From a checkpoint of a small transformer trained on Wikipedia: width 64, no biases in attention or MLP.
Each number is 50 + 10 x the weight over its row's rms, rounded and kept within 0 to 99. Layers, rows and columns count from 0. The size before them is the row's rms in percent of the matrix's.

# layer 3 attention output (transposed), 64x64, rms 0.179, rows 1-17,33-49, columns 0-63
081:50 58 55 33 41 43 44 51 46 66 50 58 55 64 75 35 37 66 57 51 51 33 59 59 38 64 38 53 63 51 57 55 43 46 44 42 60 58 40 55 55 52 57 27 41 50 55 41 33 30 52 55 41 42 47 55 57 38 58 46 33 57 47 44
102:64 58 36 46 67 53 50 46 38 55 44 55 44 60 63 49 59 35 51 53 43 53 39 58 44 52 60 63 65 49 70 38 59 59 44 45 42 77 46 58 57 52 65 58 38 56 46 34 61 47 51 55 42 56 56 53 79 54 44 55 34 58 58 47
102:52 58 62 49 43 56 65 56 48 49 56 55 57 41 53 58 32 40 60 55 32 50 53 28 46 50 69 46 36 61 71 35 58 60 43 45 56 38 61 57 41 54 56 48 40 33 49 49 67 54 42 37 67 46 57 52 46 40 37 45 50 66 36 59
074:42 51 51 46 60 36 47 41 35 39 43 65 59 47 49 60 72 49 61 51 72 55 62 58 50 67 39 57 52 55 66 43 45 54 33 41 55 52 37 44 57 45 71 39 42 50 48 29 39 59 40 64 59 53 49 46 55 48 40 61 38 51 43 62
091:50 72 38 54 46 60 46 55 58 64 54 40 41 59 46 54 66 40 53 71 32 57 58 48 57 53 44 40 56 57 48 27 30 44 52 38 52 49 57 46 64 36 48 43 59 64 65 40 53 61 43 58 36 40 49 51 41 43 48 58 45 69 52 60
085:57 38 51 56 47 36 60 34 49 50 54 54 47 59 54 60 57 52 62 66 58 41 40 60 48 44 37 60 45 58 49 80 44 42 51 38 62 57 35 36 33 59 49 52 56 42 51 52 66 43 69 57 42 34 45 65 66 54 60 37 49 47 59 55
120:60 45 41 48 44 39 56 66 65 44 36 42 55 50 54 49 48 45 41 49 50 61 51 51 51 64 63 67 41 59 33 86 53 43 48 46 26 47 41 49 49 55 48 47 61 71 52 42 28 46 54 61 45 42 51 57 46 53 62 46 48 38 51 51
085:41 52 52 51 49 64 55 62 67 70 40 66 63 32 38 44 60 42 41 44 50 43 53 59 55 38 54 47 41 58 63 20 51 52 31 55 50 47 52 44 49 44 62 26 46 56 55 38 56 57 43 34 50 46 48 41 64 49 52 64 50 60 45 52
092:33 49 62 52 50 57 63 54 43 64 42 42 55 45 48 57 31 55 64 45 29 45 55 54 57 45 49 44 27 40 41 52 44 34 41 42 56 42 71 41 48 47 43 32 60 61 42 50 43 64 28 46 40 49 43 44 34 46 54 47 50 35 52 65
099:60 61 45 66 34 63 42 68 52 57 53 54 42 39 54 42 51 36 45 62 47 50 49 42 37 47 63 29 64 62 40 53 40 53 72 63 57 43 60 54 51 56 32 54 72 64 50 38 39 57 60 52 56 42 57 50 45 46 48 61 44 63 53 52
083:71 58 45 51 46 51 56 50 32 55 36 43 60 37 39 62 48 51 37 30 55 58 68 39 51 44 51 30 41 27 34 49 58 51 49 57 60 52 50 41 44 47 48 70 61 47 41 51 49 55 41 37 48 51 54 47 44 61 59 25 53 52 61 48
098:58 55 40 41 39 50 51 54 67 46 55 57 38 42 60 47 52 38 48 41 62 59 59 53 32 47 59 51 51 50 64 63 48 43 58 64 41 39 44 75 63 52 34 50 48 54 40 48 12 61 56 45 61 54 54 39 48 36 43 52 49 47 50 56
085:59 46 63 47 32 50 44 54 43 56 55 61 37 53 54 42 63 39 52 54 62 60 42 29 41 41 60 71 62 43 65 49 57 42 51 61 47 65 61 65 49 53 30 60 58 58 54 41 34 62 63 56 51 53 63 42 49 53 42 48 61 62 39 34
093:40 48 48 57 48 39 64 43 33 36 33 58 67 53 59 45 70 48 45 61 54 47 43 67 56 39 46 56 58 45 31 53 59 34 51 37 49 66 28 46 44 49 73 56 52 56 50 52 39 40 37 63 43 51 43 58 47 56 52 48 45 45 41 34
104:48 71 54 45 43 57 47 43 38 52 68 53 50 61 61 58 54 44 36 34 58 53 49 59 56 49 62 36 58 45 63 43 63 48 41 51 71 48 44 66 64 50 53 42 25 45 55 60 44 23 47 38 49 60 47 43 45 55 36 42 46 46 57 59
094:56 54 38 53 64 52 60 49 67 51 35 58 71 41 58 42 46 40 49 51 24 40 43 63 49 42 47 31 45 61 64 61 58 44 44 29 61 59 47 67 48 52 53 49 52 42 52 43 48 54 40 53 49 43 46 71 60 62 42 65 46 48 65 43
102:71 39 55 52 60 36 46 42 70 51 37 48 28 47 56 53 64 52 57 53 57 41 47 56 40 48 30 57 62 53 49 53 56 69 71 41 45 41 54 56 36 45 55 66 60 46 40 36 45 39 55 52 34 41 53 48 64 63 52 58 59 44 55 40
098:58 53 60 67 52 63 62 37 66 36 49 41 42 54 61 57 46 57 37 58 42 51 40 55 64 43 56 36 53 56 52 46 35 42 50 56 50 58 48 29 51 58 53 51 49 60 46 73 43 59 35 42 48 46 42 33 46 49 44 50 81 36 56 39
103:31 28 61 54 45 47 39 65 53 49 37 50 69 48 28 48 57 59 40 46 62 75 53 37 50 44 45 51 45 57 42 38 53 58 47 46 47 39 68 65 46 39 41 44 60 44 42 50 40 54 34 59 63 46 54 55 35 48 57 42 55 46 46 61
093:32 36 56 60 47 72 49 42 46 51 54 61 47 62 60 53 67 77 41 45 50 44 52 44 56 45 41 55 56 35 55 55 62 40 62 61 31 43 45 45 65 64 49 49 52 56 47 64 53 60 63 52 42 42 52 36 55 49 37 51 36 35 67 49
129:58 55 49 64 43 64 56 53 58 55 51 41 46 70 58 59 30 53 23 47 33 42 43 51 49 41 61 54 46 50 57 58 51 58 70 52 57 49 48 46 57 55 50 44 44 55 64 61 57 40 55 30 48 32 59 45 53 59 41 50 68 44 67 32
098:46 41 64 52 56 46 58 43 41 45 45 70 51 61 49 52 30 47 39 37 59 31 40 46 43 68 41 75 53 46 49 53 63 62 57 42 50 57 40 62 46 44 46 47 34 43 43 50 54 36 50 54 56 50 64 42 63 67 32 54 47 33 43 38
099:56 69 63 45 54 63 38 58 45 41 67 50 44 48 55 51 44 44 50 52 52 54 74 33 49 50 74 42 55 41 67 38 59 57 46 42 29 50 53 64 53 47 55 42 47 43 43 43 33 59 35 63 51 55 44 41 48 42 41 69 46 66 49 49
089:41 55 61 42 55 48 41 34 40 45 47 57 40 63 56 55 46 45 43 64 60 42 50 65 52 46 21 51 56 50 48 41 56 53 54 46 62 59 53 56 64 42 55 71 54 27 54 62 47 53 42 52 48 54 59 40 64 47 23 65 43 51 50 31
102:59 47 55 47 61 47 50 57 42 31 39 40 42 60 54 54 47 60 53 52 40 51 59 59 38 54 49 27 48 53 59 63 42 64 63 65 64 41 30 67 50 58 36 54 45 52 52 69 37 63 48 64 46 50 42 59 33 47 50 45 38 51 63 35
099:75 46 42 62 40 44 35 38 46 46 51 58 50 63 56 42 65 48 42 50 64 58 47 42 55 54 55 47 64 54 59 70 43 49 59 50 59 50 34 60 46 69 60 52 35 34 48 75 51 38 67 46 50 50 49 57 53 49 47 62 54 68 57 38
096:53 41 49 58 61 47 42 35 49 51 46 50 59 69 44 48 60 59 50 53 38 47 46 56 62 51 42 81 42 33 56 25 55 42 44 36 58 55 45 48 48 38 61 62 35 66 55 57 54 31 50 47 46 42 59 54 45 47 52 30 55 41 37 43
097:30 36 41 53 56 54 57 38 49 46 48 47 52 45 73 41 60 58 66 61 45 51 36 57 45 38 40 64 68 64 44 59 64 52 32 54 46 38 62 56 49 47 40 49 53 37 46 38 49 35 62 39 47 62 60 70 46 50 38 51 52 37 56 55
109:45 52 34 45 66 40 41 55 33 51 47 51 53 48 35 56 57 79 55 53 44 33 51 55 58 56 53 47 41 55 29 46 64 59 34 40 52 48 60 45 43 45 50 61 55 38 57 48 67 68 37 61 33 59 47 62 46 62 60 55 36 47 52 42
105:49 52 40 45 40 61 50 50 60 53 51 53 66 44 63 61 42 32 32 50 51 47 48 56 55 32 47 41 42 40 68 59 56 41 61 48 45 38 48 40 34 49 51 52 59 49 48 54 55 31 74 29 52 42 44 58 69 48 34 57 53 28 49 50
087:60 38 66 45 44 55 54 39 50 57 56 50 46 46 43 61 44 75 57 51 60 55 48 50 37 46 58 46 42 63 58 59 63 62 34 53 63 45 52 57 54 38 44 67 53 35 42 42 54 67 61 27 68 42 53 43 53 37 35 38 53 49 65 59
100:75 42 66 40 52 58 59 57 52 56 42 53 47 49 60 43 46 47 72 68 43 45 58 38 48 41 44 63 60 44 67 68 38 62 64 45 46 57 63 50 46 70 62 35 46 49 50 42 46 45 53 57 60 54 69 43 45 43 53 53 57 50 41 32
099:41 46 46 46 31 64 41 47 43 61 36 46 49 37 30 53 56 59 59 63 59 64 57 50 50 45 43 47 47 40 43 50 44 50 32 47 27 26 59 50 50 61 45 63 49 44 46 32 53 42 49 52 54 55 55 38 42 50 33 49 34 42 45 70
109:44 50 53 46 41 40 64 70 40 53 54 53 64 57 57 59 48 45 37 58 44 44 64 36 67 59 58 27 44 50 55 52 48 61 56 60 62 57 47 51 56 44 58 20 46 70 58 63 50 66 45 45 54 49 39 59 40 42 46 62 36 49 45 39
# layer 3 attention value, 32x64, rms 0.147, rows 2-18, columns 0-63
130:49 71 44 50 59 42 49 40 65 44 45 44 48 63 69 68 61 56 54 58 62 42 36 73 63 50 60 48 51 55 61 56 51 57 46 54 51 71 32 37 35 41 49 40 56 52 57 41 61 55 53 25 58 62 42 57 50 44 57 47 46 56 45 44
103:59 47 51 53 42 25 44 42 57 57 46 56 55 64 45 38 47 13 39 44 47 45 47 49 32 59 41 48 50 63 41 54 52 59 42 54 52 67 48 51 30 48 53 50 53 53 50 43 47 33 70 52 51 57 55 54 52 24 58 57 55 59 50 48
097:42 53 61 33 40 45 55 57 43 57 59 68 52 38 45 51 55 40 66 59 49 44 38 39 68 57 59 42 52 41 56 46 54 56 38 49 45 57 58 45 31 49 48 49 50 29 37 38 49 60 45 68 63 51 37 58 45 49 70 56 37 51 37 73
093:62 69 34 58 32 64 53 55 47 51 46 31 51 52 56 54 61 51 62 52 42 62 35 43 56 56 74 40 48 44 41 47 54 66 46 59 40 54 55 39 49 55 60 43 59 52 57 32 55 57 71 42 46 49 45 47 54 34 64 61 43 64 64 54
090:45 47 54 43 56 44 64 39 42 53 43 69 49 40 49 59 42 70 61 39 39 51 39 68 55 55 42 54 50 47 52 50 34 49 47 56 53 43 52 48 47 51 44 85 52 57 59 78 52 48 33 36 47 39 59 52 45 61 59 40 61 42 53 59
111:51 35 49 43 62 60 50 57 46 48 37 57 55 36 42 51 45 50 55 53 41 37 63 36 53 50 63 43 42 54 64 40 34 60 58 49 38 32 62 44 39 53 49 33 48 62 57 37 46 59 41 49 39 52 54 41 51 78 64 47 50 47 62 76
096:51 51 61 57 25 54 49 56 57 45 58 54 52 31 59 54 48 55 39 60 57 39 38 47 46 43 54 49 50 37 34 53 60 55 45 50 46 53 70 67 42 49 47 40 58 47 45 28 62 35 55 31 54 50 66 55 51 34 54 50 55 49 22 41
085:57 51 61 37 29 28 60 63 32 56 50 49 53 36 51 64 50 26 35 34 37 42 59 28 38 47 53 50 47 53 51 40 65 48 58 54 50 41 72 45 52 43 48 58 49 57 43 40 48 46 44 29 47 47 53 47 57 54 51 42 49 40 51 50
091:46 52 52 39 29 59 37 53 58 47 54 50 49 72 38 55 51 39 46 62 51 55 59 40 42 50 39 46 43 59 48 57 53 76 44 43 52 50 55 34 45 41 61 40 58 34 52 39 48 61 48 50 53 57 71 41 56 59 30 54 46 55 69 70
098:53 53 49 63 34 38 50 70 48 50 60 59 42 76 37 45 44 42 37 40 69 58 51 47 49 52 64 44 46 64 51 39 40 39 67 37 49 58 43 55 53 61 46 63 47 62 49 68 37 62 45 54 46 34 48 45 46 65 50 43 47 52 37 40
101:56 32 62 61 39 58 40 53 65 53 40 43 55 38 65 50 59 31 46 67 35 58 54 47 39 39 38 46 55 54 58 47 38 44 71 48 51 46 41 49 61 47 53 33 65 39 49 36 49 47 73 44 40 58 46 43 43 42 41 30 57 53 44 48
088:44 32 53 44 54 38 40 21 52 47 42 42 47 48 33 66 54 49 58 51 65 68 48 49 61 62 49 41 55 71 33 46 50 63 50 39 52 58 47 51 44 42 62 45 52 41 56 34 55 63 32 63 55 53 38 34 53 37 50 54 46 58 46 53
099:49 69 49 44 48 39 44 71 44 41 58 51 48 25 54 46 48 33 50 38 44 51 39 58 57 47 39 43 48 36 62 34 44 48 58 43 42 39 46 51 51 62 45 41 46 50 62 69 47 39 25 59 44 58 51 48 44 66 68 57 50 45 36 58
105:34 60 32 55 35 38 57 50 46 54 45 44 49 44 41 60 35 49 49 45 56 60 48 58 68 51 54 55 34 55 37 44 52 48 25 59 47 64 33 53 50 47 43 59 51 29 48 38 47 63 50 47 32 69 41 59 53 39 41 57 44 42 47 69
093:60 58 48 50 49 24 54 71 57 43 66 54 45 44 65 43 46 54 39 25 49 42 43 54 46 47 48 42 46 73 50 43 48 58 65 54 52 50 44 27 54 46 40 33 37 59 60 49 53 59 53 60 51 53 61 62 46 47 75 52 54 52 53 41
106:56 49 64 44 73 72 42 45 53 47 43 49 41 56 59 52 41 78 62 46 49 51 52 71 52 48 51 45 54 55 55 51 46 49 37 50 39 46 53 44 34 47 27 53 42 30 48 62 49 45 41 52 64 40 58 46 56 52 45 46 52 42 48 76
106:50 26 57 51 71 48 65 40 53 46 74 53 48 63 57 42 51 63 67 44 51 49 59 58 64 45 39 57 54 44 63 60 52 51 35 44 47 50 41 52 43 58 44 46 40 69 43 69 49 47 47 40 44 31 47 52 46 62 52 58 61 32 59 59